From a checkpoint of a small transformer trained on Wikipedia.
Size: width 96, 3 heads of 32 (1 for keys and values), MLP 384 SwiGLU.
Architecture: RMSNorm before each block, rotary positions, tied embeddings.
Training: a variant of SOAP for these matrices, 94M tokens, 2881 steps.
Each number is 128 + 24 x the weight over its row's rms, rounded and kept within 0 to 255. Layers, rows and columns count from 0. Numbers have three digits each. The size before them is the row's rms in percent of the matrix's.

# layer 7 MLP down (transposed), 384x96, rms 0.127, rows 100-236, columns 0-31
109:121109134149152096133158152152110133159141150123123128116129101107114099116116101188122093150121
101:114163176144133124164147121166104146120138158108155096109089132104162154132138092120149188084165
103:135116134075166115075127092114097067137196125125157152132143088105139129132127143126096111146147
102:100175119157177114123168142122148081150136097117137138119153137104105164103132107080146109135129
101:141088155201119110148124137122106102132141155146093117129140125127120183120167099151070143164133
102:132162124089108112164089181113096104118131090107126137171127145137144143139129169103142141173123
099:095116125101118119146099133126132102095093123144146154136108116089119117158129102125097140129092
105:088126170133099101146114133121096129107136150114126162098115130106091108136101126127119145139139
102:076192147135152144086143122134174123126136158068115124129134112133152127151144115115142140169143
108:157120113148171144137127150123110097121098096125156116119121136140115081118141119131147116114137
101:102118122153118120140159099120162079135130119097101112124119142104150161139128157138102129134181
104:155142164152059179123126148086134126128138156128101087194148121124141140119155107166141172132066
091:136144140080169135148154090135117109108148087134145133144138139162131145141134112110095156119131
101:125154138086127096134122147165103157111142115166110123165134165084111112087113128145148141100104
095:121170113094081123153119090111163137130138154116093149118142103138117115108122109077149104149157
105:133136174100108115135116109109155146108110139103104154113124141154136147135088078096106137148122
104:145112140133136152106122147168139123139139151125139146129109109195138132137118168097093114167109
104:118142153167126141099138130130078088141170105138118144114111125124168126122141101189142123177117
099:091089185070103128126151086139113126119086106134105106158115116100152125141134107180155117166114
098:122114094128118142132119122114141149123132113152144121128139113138160150127191120161108143136117
098:120105128104132110161124110107166102160131121115110166143103095144117086129115145170127114112113
099:159086087099118134151145145139113128128140139151129102163108081115153131121105132099124151130135
098:166157116126130118155150105128112119132136145117121110091119140149173146147122146157129147112151
094:147130122185175123108142117116138097125138109109112129124154123127074115130135134160086132109101
095:115109120119100175140152110113129127108153117152104106123073130187111110127123068131120192113112
103:117182139083142154169100159171102124115139142115111168212108118120128126095128106106129110106108
106:139099129035166120108126152098154132111062124151103147148091107105146127139149165124158100152151
099:120110123211140122127156120119154127115122107123126112101106116127150178137148118093148153137150
104:116121110120156183150117137175107108138133130159151102123132119144131125161103109178088153103131
110:134142165129107098128130101154141113147119106094120140122126133149137120163157132191159111134115
103:128122132172152105133104094143136137142125141126152171152116124130140109162137119160109112158132
106:150122124144117134110138097139080126112172147153087146098127102096127119139108136097126120171098
098:112143161061128132132137122143110157120124112104101156128083129118152096132126108108102152147151
103:130163149140120089088137108157135113116089111155144127114165084119104133113142136112116131120093
105:152119108144169095095147123125155143116130136130118151123070104079133128113121102144119131155128
092:118085134102141133120113158123127124100158114095117155179109128123138141115098160117149141088141
102:105124140136127192129137115141155091091178147140076117156175112150129100140125136174096125133148
099:114128117130140133132143146139130097131108135150135105137132148138119110128163093129118125100124
096:125088144122128125178116119155163137140113115116151151144118131157113087157135167145110098111114
096:121163136126154145121136195138096109116104119087096141117134136131134142189155114139134085097099
100:126085181110166125128148131117101125139145113148149142103134153090127095102148142100132141115120
094:118058111106110151111152101085145150143151104114136117107138165133140070116117141154114140155137
097:138118139090184137162114173102127129120132131103106156132181164155150128120175117128139098172110
098:136170143117118166127088112149112136097107121138128136134112130157139130192143158087158115093113
103:129104125145151120166142120110137114093175125130104135156106149084108120146115126155084154143143
097:110124127170109177137136132151107139131093142142144126112098139163122124132146144152133124157135
100:122120133144114151177138165125092099117137096121181117127128130120121124121127106128103145167106
098:093137152077163080127109110087089147113149134106133125118127142130101109150129109144112157130127
101:139113144161180161127099086110115118081157134128141125100136185120122153120165132164144114147126
097:156105135100120129143065158103153109137121145122166129152170122096133198139158127126107161167114
094:110111087177153107167135144164139132138097120135113137097124104103147121155142153105167089140096
096:155105141179099136119104104115082087130142137161095125141085135105120169119125117109114154135148
103:062151133170137157130157135162129105101175125136090120126126077123171150138105121132120166138116
097:120129154118138140112115129128150136126127132122102123147110102129139140139132153149116136124106
105:158140180119107161156107149095131161126142099147131138173123120099136123126118131179111141161088
095:105092167117077150135135098144152117132157123150153128107104141117104098135148097125156174162104
100:143112142053165105153137103145137113144122165138076136121169117187144125123169145125182139134138
103:141120109162153105087104128139111195148092109096148110137103133102136122127151116133122134121118
102:142170134123094087127095138121138115174114151122156181137146134093117140161100090115112126118125
101:142121095108135130135136133179095105112144124137136112162105120135091127158150115156143153162152
102:137063135123112166073138121108163143136092112127139136161109149162113110116137157136124088100142
099:129067102100109151107101084090160124160146147121121169130085116116089146138094140122137105122116
093:158103146107137135121138157162113104155115164112131107140102156168124129107137094145124132132093
101:138075117134120107121120124140151115105153176163115130154123125096100114115141157079142161127134
096:144190119163130131123113094111156158150088111125158152117124113169131116115093128152120086142108
102:072173137112129125078128136140128105140107117084149137116146129105186153150129117142138125161124
104:153128108135153111107141160133100148146171163137114169107162094155144166142093079142133112153139
092:111156129098102155130119172103148153135120140116152089126135123126097151135121087089123182149119
099:084108157132161113106111134147125133137129127158138137124126101122091151185145166113112142120090
094:125155088072088145142106069128114140121108126148089105099144105118120093140123128114127091149154
094:156121083167084137113122144094150178140130088124109135171142078143153149075119150133141136177120
100:104122106107146134147108141184129123132108115106108127122128116120098110149132107166133108133107
097:130099145044124138120107109100100143117168121128097117156073148135082147150130138101127146115128
100:113129161140110094102116139114139137158151111114132117125104103137115135110111173137119103141120
101:159148132154104107152070157145121126155098148165125108176161154132072125099104121108148150146124
104:097151119154164154127113151115143143112158152144107134136121104172136135078137064145153141083086
100:134150115125112112163155119128078134180157133085103135155113157143116190153116083137142120100109
100:153150156098150106122119101088154144135106139136114153103072133156141147144162161124159166155141
107:141135136124131119158131162089138119156174136097109116103121108124148132104126140116143142124107
108:146121171072111096118149169141146169130136133104099056164120137116142145136111135129160162119161
106:124141140110130140094167116115121178197076127111126103140100165135117112124139141131138125131106
104:108124137122144124153088108127103165108099123115109126096115144076105121166122134164109111097170
092:131102153202150155095118125153171107129140143113121141124141122111158138129130096121136131150164
100:129147105171102128080145117110141136126093140151122101091151178123161139075137137157130137140151
104:113111079082138119069147094176128129157124106129115147157137108144108122122126147127109133145100
101:129166148116154137200143110137131112163152108146145158156105154148134120146116126082100139130159
096:129119120115081129125138121139122158188106117115174127143147136119144116159132146163120153162162
098:127130113064120110133117120109084104134167136130124123120144069128106129144117112097108172147142
098:156094086124146137108126146127086101124102116081179154137149170148169158118156124123158145160103
101:116125112140139153135112151158125158149164130132150113134112142136130142126142170152154159083129
098:156101137043145086139142114110141128146120111136115117159117126116152128109146130123143132097143
097:117126150079096134161149127130143140117103122127110118140097101165178141146162133167091144129122
097:124103166193103156153147154113159135176123121121138118106178106118138116153121155122113118136120
097:116159137054149118112127090119105150133071125102127123147173126130135117188094112164149112115136
100:111140127122137145155108100117119142161125084125148137146179075130148111137079129118110180088144
093:125153109053089124156135123155113182165158126134066134132122159152075105173110139130172094129139
096:154148085130111101106161103143140128143133176155140148147147109148114137116115113152103142119113
101:143134106112126134154178109163137125107123141093123136129078175112122095143108172106053100130126
093:101121182156157133141141143118158131127140116120134124124093099146167103133118112165156135137172
101:104168149123131137134080113136057087102115149141147171115145103150127109108106120154084115134151
112:135125128083127088149081133173095134145122146088134091140074150083141179108121122179131132119109
105:167181112153172153103081135091137148157133167102091150071097137124154156123131117100102109098138
099:153102083128104112082161127116148167171144134111124127103108155135107123128122113133130105129119
107:129115140149126150117131107131049114158146100120149129108133119115067165112122162179138111162125
104:121146130166134107124128095114098121163195100136139130124115165159120192131143113125164114148161
102:173075131101133144148136156119150142084158147160144080107100137132146126105108122112121156124117
094:073137096097123109138152127099120156149081112094108136130109125117065132168109123071141131137140
087:131129123178126159166155119119136145121175111146105092110126134115133106124133158123131162122139
094:163098168100126099142124103107126085130110100116128091114141097125134114157126110165152162103136
087:105099158117162136179160103134130138100145113111076151115117141112160146146135114120157085120171
107:163123115177137126141110147112102114168137090130190124109151149130114159144083147135162147130107
100:129145134157161144136142125139106134134126170113138165112121183154104121100115149163096103124120
095:154120118166137124167101128137114091171123087171150102121107117160146145139188153149147136131137
102:138108151139116109151144123081177159137103136110104103137122091146137083148156131113133140084131
101:144112085152122135131148111180114111124158134133100110125097096116110140130126153103120135133148
100:134118143133123092152135097138137101145162108119137144106123127114105129142082163113101111143171
106:097158162111076149099148099097180073105149152127176110125149124151133176120133129115156111110154
105:093142171125125147108121131113156169139103136150123134178099125163133117112077152153142125137091
100:164092149117117100156140148152086137151159133152157176159122115116129098095138143121140088112126
103:116155113151087105140143202118145134083151155131140152154130096112150136123107119159163132097142
102:147142149130127112099119142115174092107137138120101128121109172108120160110086086137119147119126
099:090143161120118150154113149130131154080140119121118115149096128098160097169198120131091138123129
097:161084105126133113088103131133125099144086105144160146108131121127121154115111165104128140111103
111:123125088176149092136155109096092109140145146151104105102151098155127119118112123183114160117125
096:110077123152094093114112122125138076119137146137128092118143107160088135168129124123122095151092
106:140125154098131137163087151101121124162154146130139124160159134104162126132108137166080130116145
104:146127155127141129131151134117100105082149119128137129122171168134142089108162132097083193129147
104:107152147141100112153149095088118192101094138109092120159161141114111130157158127102139111117077
104:085099109084102165136129122120122189110108156126112117146111131113129129142169099143108123152118
099:180100117156114137110124141150102136118129143087091104093126115141134127070127148114140162140150
102:180131147141154148149092166136116108113121137156128116169116147136133129116150130085157126112131
095:141120126151163135162145147078146114110185138139089096161150176098154093137130117135117137146131
107:134128150147153178111118102099103146101145129139092092135128114169150144156130122118129150138146
100:134143125094116145122144113142169112133127108109140155131109132130130113106126147075100126093128
100:131130133100148173177148139119071135141145137112174159141126118138129102147073143115131131091138
098:113104105102146105136172116102129108138117125092161144147121143135111130163118131152148138085125
109:122135117102085169169082115116130140125132112110142155163147171165126094143147141113143151150102
# layer 7 MLP gate, 384x96, rms 0.142, rows 101-237, columns 0-31
098:138123158171149119159125169132148150143106128170129090094128118155147111086142140121122137128080
105:130147149110109096140108119149091150097140158127123128103115159145154143105104164086121081095112
102:152101176125156096126131135115128142098142156120107169164137177118140126082115133135133144121107
095:133130118157112165162129172119105170137158191129111061097138134119120155133132067094102142153107
097:100106114136108168110152078125132140140115153099131143098178103153144125138169094149110078115156
103:123146133140143094138142110131113114145160089075120119104122121171146128113132107125111124123105
096:107128164180107130127157136123124169138130169118113123144163124158092124126169101086080121103151
097:156109094130084108141132153105136121117144098119131107137144169088158158098102110126109127137096
099:154107118158138105167129171126152133152133124103128184123139130152108138088128109118149129093133
101:118129122130092162178119130133114124101162152152161105077116142124082125127126117137126147088120
102:122136118084106156099143132137093138075137119145122095122153115158128125109122125146125127080127
090:106125207145146099131104120161134142103129130142127144085106132114139136142130138185138121122115
099:110141137131148152110138096172116145150119140125104129154137141103125129090147107120155078151118
104:129149178074158136111120141161130120132126087112151120128134117127166135102102100129114138115144
107:201138139053146132125131108150158146140163124161124098148180159144134151122087128155167136143123
101:151111138170153093113119130166128130115075135147127096145132141096120121129134123119127147118140
100:116117125122116077154097137129153146121096125155158125143137086147133100159134112122150111114140
095:143106164113133138104082100139103137133123086143100081114163111166114133139129115118116107162172
095:141150112157052166149099140152165162116120159126140116123125108145123124141180142099107137173131
103:076098134139108107123122140155107124139148136123119086117136085105151111127118133093178098163112
099:153139163137133117142101104165131111094149152103105102103123120147171101084156108107096169137097
096:162129134133151173130125120093133144131098153146136130184164120133089129134142134109141143143127
099:141070099128119112088090113147147137113139103124145101152113128117115104120115128130127094148107
098:110085140113166095136167152140103122153122138076123135124125132164159169151143138148113119095114
102:072101099171118113111165096108157149119127119123086148116141116169125153122117127146109126118155
105:136091181083175106130127133124110137167164128111127126155121128097098089124128124164118112122091
102:120103133099149166102151134138114149162111134135144118150163130133105123113141080128140162141130
106:135130136114114133105143076150127124130086174111135129111195079124174115088110100106129176113093
102:145132123140146094128142177104117138115136129155136095159137093140140076109105128119141074136123
098:161166178143132138089147160112138155128177096163138148134173113125165140125135134102117159142177
104:114113117117144156154154112149161125112171113068134091138134160098099093151140134103130115134093
102:093134160093131114121111077148160128132119108138151128107146117129074137098135124133155094104127
103:088155103130120110151155178142110111164114091148133149087128126125127111070114154116130121094097
095:152108145150173108147102113088134123097166134164141155124139104125149110141145068138107153120137
098:178106152102151170129177123143138149141151103127098178125160137151155153106131130128189130121162
105:117106165141133155094138142126134134145172134129106107139099113090138136130126098169156098146159
108:157107135136128173138163161078156137077120112120088137134124133144145149129121136143139095084134
100:119135156110132147131152168098112108123143129129088124114127157165122150151168118116113089103121
097:161142115120112166129135134088131155141107143137112143133153119131118150111096123144104134128101
103:159118128123179161115155110160169124158123149124139151120128093083100121128165127143152144153124
099:096133116121133132134146126111148156126095113131131141151171139144130151122165151168095122131097
098:107126136119134130103140140140108140110141128132079094161110107088102138182115123147113125135099
100:203097091078101161096144094129169126145166134126118135137108116140124110123102088145150156068104
096:127131148103140143153103081129120178157128139098102112107149123127149166091129124071169102111088
101:163098093113155117108144143119145124147150103142136119138165092098139107060110142120130126138160
098:150150137106153131126151155100135147121177152157122119104122097116106154107129135154096075067101
097:144129156155114143126099171117151204107160115132132126147100181162102129096152107123181151159090
110:139136096135131138123123112136140095148162082149130168140143123116101148145138167129128100100140
102:136125134140124134154155111136176181088086150102116126118096094137108126102099126103098128130139
091:148104090172142123107145146107151110148125167119151148142159118119134123076133151100137142095099
099:137106169134104114078102092171129150153140123132154140127191140112118117157119184165117146121153
107:113132149138127177088114121120159103114125139149087127132115102102071120129129137167128137143104
099:133114170134137181178126121110123138111129089093132120110119123116120088134153136154124143124147
099:122147076158123148103136110133152131092144129124149147147122111097188108132171130080163117140111
106:089135142152146121092138111077097113115135130095065114135140175153088130130143117136126120099097
090:104060135176160161096165151139145139083148134148133109128156139109125162124115145111141150106120
107:142119118097085094111119103118175146144139115083125128108121134154114165086120129076125114125121
104:174132109144104124093110120117118123139147131128083157092152116110137100130098105077182095124114
092:118129125115138143086139135171144114127151141122160132153143141119170118087104125136122116113110
099:155139134089142099136126136150141133126122148136113144122140138097166092128133102103131116151178
096:105125091111162115118155118171157138088154158149132109146149118095140125087160180132182131144098
103:154114140137167163146102118142123149102164131143129120107108123157147120121119146115132120102139
102:126112135157109118156158115089179126111122101144122129148180144119141129151148145137159100077118
091:152189126143121160096124136131160150115123139120115132141080102125120155087102118124088132155109
094:141156132175124111150069126136157109162130159114153093120140129120104136104120098146147145139122
105:154090116159105139143164147147167131148136133131158134100159153096128145134176110122114139144127
093:135100128134091097158136135164140150111150166111138120092157138101175102128138166159121112152170
101:129170119145164130109081155141151161117176080143166137124115125166125111134111164128106106145091
091:143125138102144139121130097123118131144073147096118150128110069121114089109184136087139084140117
098:115129147132135146161128124143103146103129134163153124079092171117151131138116119123147119121111
101:122137132133132116083181148103147158128201113110112122158153108127113093128139103089126102146106
098:076194139120109123113128102105149100152136101086123138076135117132080138138128132129120136130140
096:170128121153098118117110133139125094134150100143125119086121110087099133090108130138126150090134
099:134140137130095100153117108140137164181170114176109070127094175144153114123117065132126159139147
105:132111128175104123137124150170130151190121161093120126130135107156104051101141145144137086104095
101:166136167153075144132136144151115151149147147134109146179130166143114130122149157121107110101120
101:145097125115158137126142109149112082110120158114150152112130126160138111142121150102140120124125
102:130132143120122137133136108120133143159142138159139112114100124151148123131148074149140155160153
098:159109150149145185104128090117112143089114106118091104122155124128121182156106094152170162123159
107:092141118172090106154106127111136142137168130155139148122142062125131138123144119164149152121144
096:100126135134130147129133177157136105121124098180150155108117097173118132161176135140107162086132
094:150138143064122169114074082123177147163135103157140123149143142133137117140139112118135104149173
104:143163117127131134140160135162135153130127088112151170168089140143134096111140146117139175130064
106:142141122123094158141141068127091107113123148145109088153152135119109165135085137141141137131103
098:147115134131131147119164163145133107172143098114154108152139080137135106130146139134137132127097
095:163144101157112160126094144110110137129121151140166144160139172111180122133123094130123143120091
093:085155120148143150099115131129151147137103167079141147150089109159134132077128141167121094139149
101:127167084145101144109107089133140120109129080097110128208126140083117114107128111139165130171123
104:157139119175143115147125130139121141081107128181103109139115115111112160094108163137081122139165
096:070110115120141130146112123125108126106132122140128184147152102099161096155077148131122071144097
100:123128146106124091160145129141161127133125105114101101106116068125168124123112130165091135159110
107:126122132135075112102126154099122140088119146110132118148139090141135181127111135105159146145142
095:089146140094142110146131122160138145121175093170092095118082087119120113115157115105126096161130
102:108085167136086078129138139124136104153138119120154129161145127151132136122124155197134119093139
105:112121164092176121143134135136148163099126129145103138154140116137114195121172134144144108165132
094:139177150138125106135151160136115141166113136190095126097135166140105123112088107112117123132135
101:149156098123114134125107145139141143107113137141112115119114131125110096125112102135122125139093
103:107115136110130134111132085168063153121103096155103159137191151115102140127168166094082148095172
095:126162145126142154089109116153127097130124168151087151111142102123120141089133141153167119099146
111:134103139112116152139115145180110132175106116117098136054147164123155147128168128150085114105134
099:100108159175110112127132159081107127100106112113153117096143090129125164125124137125137145131097
096:120110154125103128154135110107131179145146115137141069103116121130114138068133172164086132118122
103:155129107144117089137142134125139151153088126162121133141136134115139147157123127149130163127091
091:115156126108116102101134161149156145086109165102121186143109100154092100135104150148108143114072
098:120132127164115112135113132147184169109171118124102142112114174123122153150158128133141111145133
094:122154155141117121131076104099151152141137086197095118105156079177117149142117122131137170116106
106:149204128138089121137184143125124097106136166115126121139112111138116106087152126158126153114095
095:089104164146106129117173151152157159140164099094092134130131166133144134106122117125160132120108
093:125133119129124174088107132139150142124119115126115098130175147128118180126120151105131112140092
102:085149092099134151148110156149159107133140107106112159156186114152117129157155093103147090120141
098:155152136162132143171140141127116150163141135132147146110184125099161152126097091127202147124143
104:145121153159106127143119163150153142140133155162127102156164111108094130121098148114133142115125
097:126119142181141114093143073148134133157120153138113130158142115083094124076122146125119141144105
100:140143123124119096146125138177109105142164124139105125054135109115192110112131146120148118098115
095:133165153130113114079146149161136105110177108142133151106132109143107123173155143157164106149141
099:136101189156145164165130121095163107143176126116126129106092147122120170114147138155116100086149
105:132115096124102111106152145092105154151153121104145123101128194112160115093142080174111072097104
103:161150132132096114138091126134156153142137153131129123141157112139131103124148143154091097127103
103:186180097148128143143114142116139126115142092112129137106103123081112146144117106113069133116107
111:121152117149130167179134128173165091137097141142142096127140135141137124112131098108127114142135
097:141153167130129078119145093111119143117133135134152155104165102141146181135135123159114108107142
108:140130106139165105126135089099115156126169108141098143158107093128111137121117119119158097120127
096:118129170174112147132131079141142154122107069102130130111108139130123117113114071164133134130106
098:132131138135183095111136109130121152166085131139105133129142130141105121143121129162090096098110
095:132117121117132099138101121106151147129131125161147106099139097124120136103136127099154118121075
099:095135151140182144135133141117101106139141123098112126102154113122119183132119087117165121085115
098:111106137153157140103143155127174150094135120113102111154151125115111136109135106135102103088149
094:104111137145106146120150123154111091106124191109116126131135128074139149139155084127100144164125
102:117088169123154140107177113096144098137157117133134127116179179161174111135136138111131080120095
112:125136100141085132086114127157139154132112110105159116104102129116123148139126115147093089058096
092:156123186132168161135123087129190139150124077114131136143121131132121078140123127123129097160136
107:112105190115142172096114126125118131125116128144108100198167130133122127121162108129125176141104
102:156049134123117091115162152112134113124134096143127129165142140157150123167122125133104118110060
110:107110171160146132133191133148069111149112095154088119112145129169135119114133149107133106098100
093:128132131125144160138099094136130115115111151115111086131172148118113078112107126147116131133116
105:203127133155089097135136120117103123114190087116119132117132119118135133093080132142141109110151
098:120124145167148095101131120107128124137108142124106127137124124105112161133153113160097150165133
# layer 7 MLP up, 384x96, rms 0.138, rows 101-237, columns 0-31
098:123096147152144112187157062132107107149132136137137084145132103128120144141148128120097102132104
102:133137118184126159146129169156155127152137156098171164130150109115096136125083176155101121152155
100:173121117157110133141149120147132066153123119115049133129139165114089063125160123145129153158133
101:090101161188157099120136133096144151103119109118116095102144139129128134133110150125185123114117
096:144148119159084093134102126115118113142091145104133128111159150181084159148152108107173104118141
097:091156139125105106144147171110120107134138169099088121109095146131114070099131129160137137105106
104:134080131174082117116133102116138100107141120158140139112119090162109114144122104113118125136154
100:130128110129147131107115124164086096127123121139142160102131114095148112140060165158096122170152
104:107124061134139087098152105123152122131142093122128119149139119126171167118162125126152190113092
101:118113132121080133139112168116152150133088133105121095063091140107095149108108120122062152121160
099:151111111166106100169117118113146116086135153115132121143133141109159167132121090120103128125093
095:131121184121068132141178144092133163132097161132135143143146134135131099157119130136147080133113
100:125129114142143137184165117126092122131139066123105083193099127107129096112151107112139117132090
098:118059152102144102114088142146138127112116132094165166114114140111154168143102103129125106069131
105:124147112110162142087139139127088150139134058167115118116144141130152103121097159109128150115184
100:081105154130137122109113159118148113108129088087111142140133141116153164165132136153126115154130
100:110169104125105115159085129137112125135095110109116106130107133094146116158131081117136124178111
098:124150142137139136140107139145110132076135116139147154131110137128108128145109076102121119144176
099:143133111142131109145113089150151134116168110131087127110146172134123177108129102122164108135105
093:091167122121106098085112121145094142095147125143140117098120128169127136145117149154094123080160
096:086146171169119126130059169124117126131136105127124146136107101123128116104091102123122083134114
098:111124093117123118157122171106133121125112173131138087127154132176094120140160095113115116159167
096:150134148139165145106092064145108119126123133139098127108169113100109140105157129081132166128135
100:146117103112079110126077111149123114085132138180120129131137122092134106123081090143161089104146
104:118139096136193131121134115163097084149140119104131127126106139157135101123086125090108137139163
098:175112152142142122100138168113107151088114133116073135100109110096133069108115158129124091110105
102:124125129201160117143118101135144122104123133128079122151126105098120090141114090189151113113079
105:096087092166181164136102153152054118140145102137134111139132126133093097160154117102106121108091
108:107150115122132149079110148147158082109104110173153131135131102122118129131084116100117146131125
105:148136095099124090128127138115105096120100146144122099154087128102126105142146123180154173142086
103:127126142127078086147159101103134126117134083128116118134135114117109169171078146148154130097088
093:166158145124135153107096123071084130129105140146149119114101085102119079127149103136148128124178
093:120120138113172133127119123132125076092150139080121089124125080146102133114148136115111159132146
104:133160189085166129112117136109157110127121137166133126125110141133129116173125121171120150097117
089:156105124089148121095163126130142097123113139127103155123135161084074119153070117125105123119174
095:115167102128160091124127134131171119218168129143144139132144108142105111083126096141111133097158
101:099120140151127130122118171155101165114135104161082107139110106195126123099138134129135127165115
094:146089154132097177130136125120152114111082130130156138080147130098134163081154124129112146123162
099:151121134162087101125114163126125102097121141149118129157158133137125119159141116113130102086125
097:112126145158114129142102125157108129100077129155084159099097158142109098163136120104121108097150
097:122147119130116120105162135109103164125125099103109115105101124110110116148117105147118171122138
097:134088148146157120139112134110124133135150161122142156101090193177150133099143109159100100128122
099:106140150077128134130109150163133155145156102138160131145119160139181134127142112114164126111118
089:122177128068132113182141138101116153141133126143104117092145148103171111099107162119173112168095
095:124142118148083119159131135135127143139136140184138093132082127117113121086135170110096109141112
098:170138151137118135130165143096131111133133108139136153111134082166104178177145141116134140154119
099:105123139129207135139163164135139128146139135160153084115135107198132190135113097120141111126117
105:127087124115148140095106115145144144150138113104144115173117091142151118160158161157146148139096
100:130111129153123096142173137165136122100139129122138105104116184133103079129173111157115118171155
088:135158158122125084150092129129131094112120106142147138099170157115118137101129148156137110132115
098:116129133161106153128147132109118138109103141112089144125103134139089161143127098130141109098130
102:129132115134148161088157086141102191111108110168110139112144136159148131127141109116101142148128
099:133150154175134112111127126081125155153135137123098110142131142112137124140145132100112087142158
099:130152073105134146117141115132114095098145127097096159136125134155136111150102088119124156136116
101:161093116105102128089125158137138127142164134150136134110146094139179103148136131123125146130146
097:138103137111117157153106132149072159143130101115069086149123133128134077122140135130144120144135
098:097164122149109190157133154152106116124138135161147142099154139132120118112118111112158158093155
100:122139149075138185132117152174138105143173080134122142134150142121131159141159101109121140124102
105:153097166098126118106123165145079144126137132099125113147140163165152088160134118128139184130139
103:139128139106159126111123096093117135077158138189132125147132124144165160122119151068145114095154
097:175122120124130171095080144086112142103127103141156114114174163125108091106130100099171102135126
098:142094122138134068135162105104119132109111151151112111133137115122139065168134132132131108171159
102:123160132142139124070177121142141094099107153148083129094098091095135103135156137107113146144174
098:095131141178095144142134146075108145095130166157118133128136119133120123166154101151136141109117
099:116139131087057128103167111111124134121148139150158141112118149113139111105123134140158117108136
103:138127147153115087136145130113106087155161130165168106163121181140106123140169134124143110151164
096:103120141195120173114106126137114126109121133141118165120117093160092111116093132124124142126141
100:117116126112099112162103144111141136115090153086116137070119146163156115089141152134133085167174
095:109086125173115081138122113124088128153104143147116126103145074118146165115132128137080104148131
098:160137186103115121112163148154138142128179177125140118151144126157112153115085117110110136130138
100:114126137140159178119125106157158121156137129095109153137072121138099075121129072134106145102123
095:140106091115124084125119155095123102095129147117102113135147130132132111104164139171145088098145
105:122151069108157110102111104131166132122121109114143123157149131152118107148093141118101068108128
097:149147123150181134127113081134144134107093143126146153119103087121131104144122099128086151154156
106:137170094140125137088118137156099156158120117120123126122119151161143173138193155107113135146131
101:137164135119097131105150143102090138121155164129103122151141127160154108115126125120134144077112
102:195107153094189163139156155163120121111133168138152126141122135160134102156143146152136112136129
102:140132130195121124142097140056126111126113144074110089148154103097118178108164140138155124116072
111:145160163141111145130138132064099134090137108092159144163109150120126127156122095164148139094137
104:118120130071146152123134147145107084100136155125125113105132090162127104080139144171143166145120
107:137135128135162113105114102123184170151148145154135137083119121112104106137110108119149116113152
102:105110151158158135052172136125132122169144135103114101127128116123142101128133119110127128103083
096:177127147161140123146105130140134133122129144119114140139104130136107114144145109110111137129106
099:132094078123162129142149091135114146122135159105129147168130155146115075150098109190146147115140
098:102130135133118170112072142113122112119133105121120117144111108116145139075134111130080133112110
096:174129138191132133108140123169150136134112176134138153083126128129124156153106128111134128118121
097:097121151121122147123159171130121144150110154106119090162124178149146148140133074125141152123171
105:137120151093123105165110082132162117118121150160109143125144142113091104116094141141109127119132
109:175134173117139145100113131166150092125141120080129124129116132102098122111182180135126121135103
095:134101094147136100133114151135099153125124116132133123148099178141084130123129133104152109149117
097:116129149164125094077098168152133117111120160164096100150103136131130130118125113175113159127094
097:148157103117148123121104097155153086096136144141075132105145102082089117135149152128125114172139
098:136134136112133115125118168131137128135147076179115114155113115154074145114199129094108165163120
093:085122138108132102144093112155112152143144103075158174133103126132106119146121122123093141117156
101:117154102119086089162099106122143154150157135099145134116124131100101179146157100145129113134148
097:136134137129090144058102103155134077136124157148166122112172100142129120180155163119117122143144
100:128122086171110095142099173092080124117129077112143109150147115096147165143112106143134111106130
099:132158143120141141158103151100141142117141144056113126111073068109130163141134158100168162144109
101:125130122186122121170097126179059094137093111157137102143128133132115126116073099132159129121135
112:115113124158120130157115128086162158182104171132149129170118120118157163151180141188120097110140
103:133150133107154184129116122121121157176104126137122081134092158155133116120152137148113154135118
089:161099106148069122125169111112132099096115124126113128134111110118113125110130116110123184074108
107:157108128149127122143126149194100179160124118135139128149075130146169151102159122118119082104132
101:112137131089127141147140125171076110060146156127141146129134121101112129105138169133144151141148
101:141162155116112141142132139167146103132137113159122121102101094144112132164116131113121105125109
099:177119140132185137135083161110104110127159098159123141097129104113181113138113181128190123094102
103:109055156123133139145109110105127114138110155095131138123137122092146093114102095114124131197155
090:122122175140146164192089111139087144167119138131121143126136150110128128152098175119096111101152
092:166119121069099153096115095100129119083125108107116109118133168117165128158173175152129144133123
099:115120111123116143125146095126121108121149090076093143140106119169122130199088103123116108119098
103:146154156168131131138105140112112090160122129130113123127126165107165106104135154107161123129108
101:151157095097166096127114109121109137136111108146124112120113141151125143131142091091131142123165
099:117122122119128104117110121091088140130130140120123146141147168138138116125111109162154121145112
103:130117158128105122152145087116123126083137173133121116126150163129145104130131133142140132121152
094:089120121155109153080127135127106123097088117160131136147107161141144158121126115108156137106146
103:163139160170135147126110123103132112174114162139130109117210135143127157094111140113106156109150
099:140136136125156113135148137156127116150126154145076082124103131162085113146139136150167140087126
099:104115163167149129150142169124127105139139098141137122141117060175097109152085092104159131112111
105:127143105132140115147087170136118134166132117115111178100114122158172111151087093155126128126102
098:100119082176114136146116132136121157113161127142118122135130105137113152127103092068105114156121
097:105117126106095171091112167096142120097121089090137133111081083145151141167143113112111091121157
096:124149133126152184197112121105116138145128126166120119109129135111143100157109104127078148141123
105:151143126114176100139115095084090140154118166140161104141104099097124171148128143168143103125152
098:120129156127107143142147130145130134113079128113149136113148126138117157064167106129125149110187
107:146098156088137141164129139133128110112139086107116110105139100105127129100118139159128183106148
109:118127072152111133109113154108091174161153120119165120130118110133160121181163143139141120134170
107:159131120128135113132113123083053116111150150133124128164132124114110103141136118080125132099108
105:142086165170157100141095160164136163112071122124139104152099120135119106147123106103127151134085
100:122155108175098113091128117126113169138132128112094131124167128163123130130119122164130128158145
098:080106111121138090141136134091139062159108129114148107155105099148111163123169106140129125081109
095:126101161155119133099126128115091119144136118091097122119127107169134158144139086106120106159127
106:147101174105127148144131089151120109113094124098114080121126107124092160174138133171160123119126
098:150101131115106123110173149151126130086139081114148100136142129168142148142180139122093155101143
106:116081154154146114130114144092079165114114104123127141157129106139147113180119119132131128134129
095:140129184089155144129159111131080115136167117114107144124155141120111111106127137178163131123107
107:113088132111146122101109128177085122105106174137093149121141117100121155166121129137135132129118
109:152119104119065153146106122087112086147162114127170136138144119095145096147148095121179113106129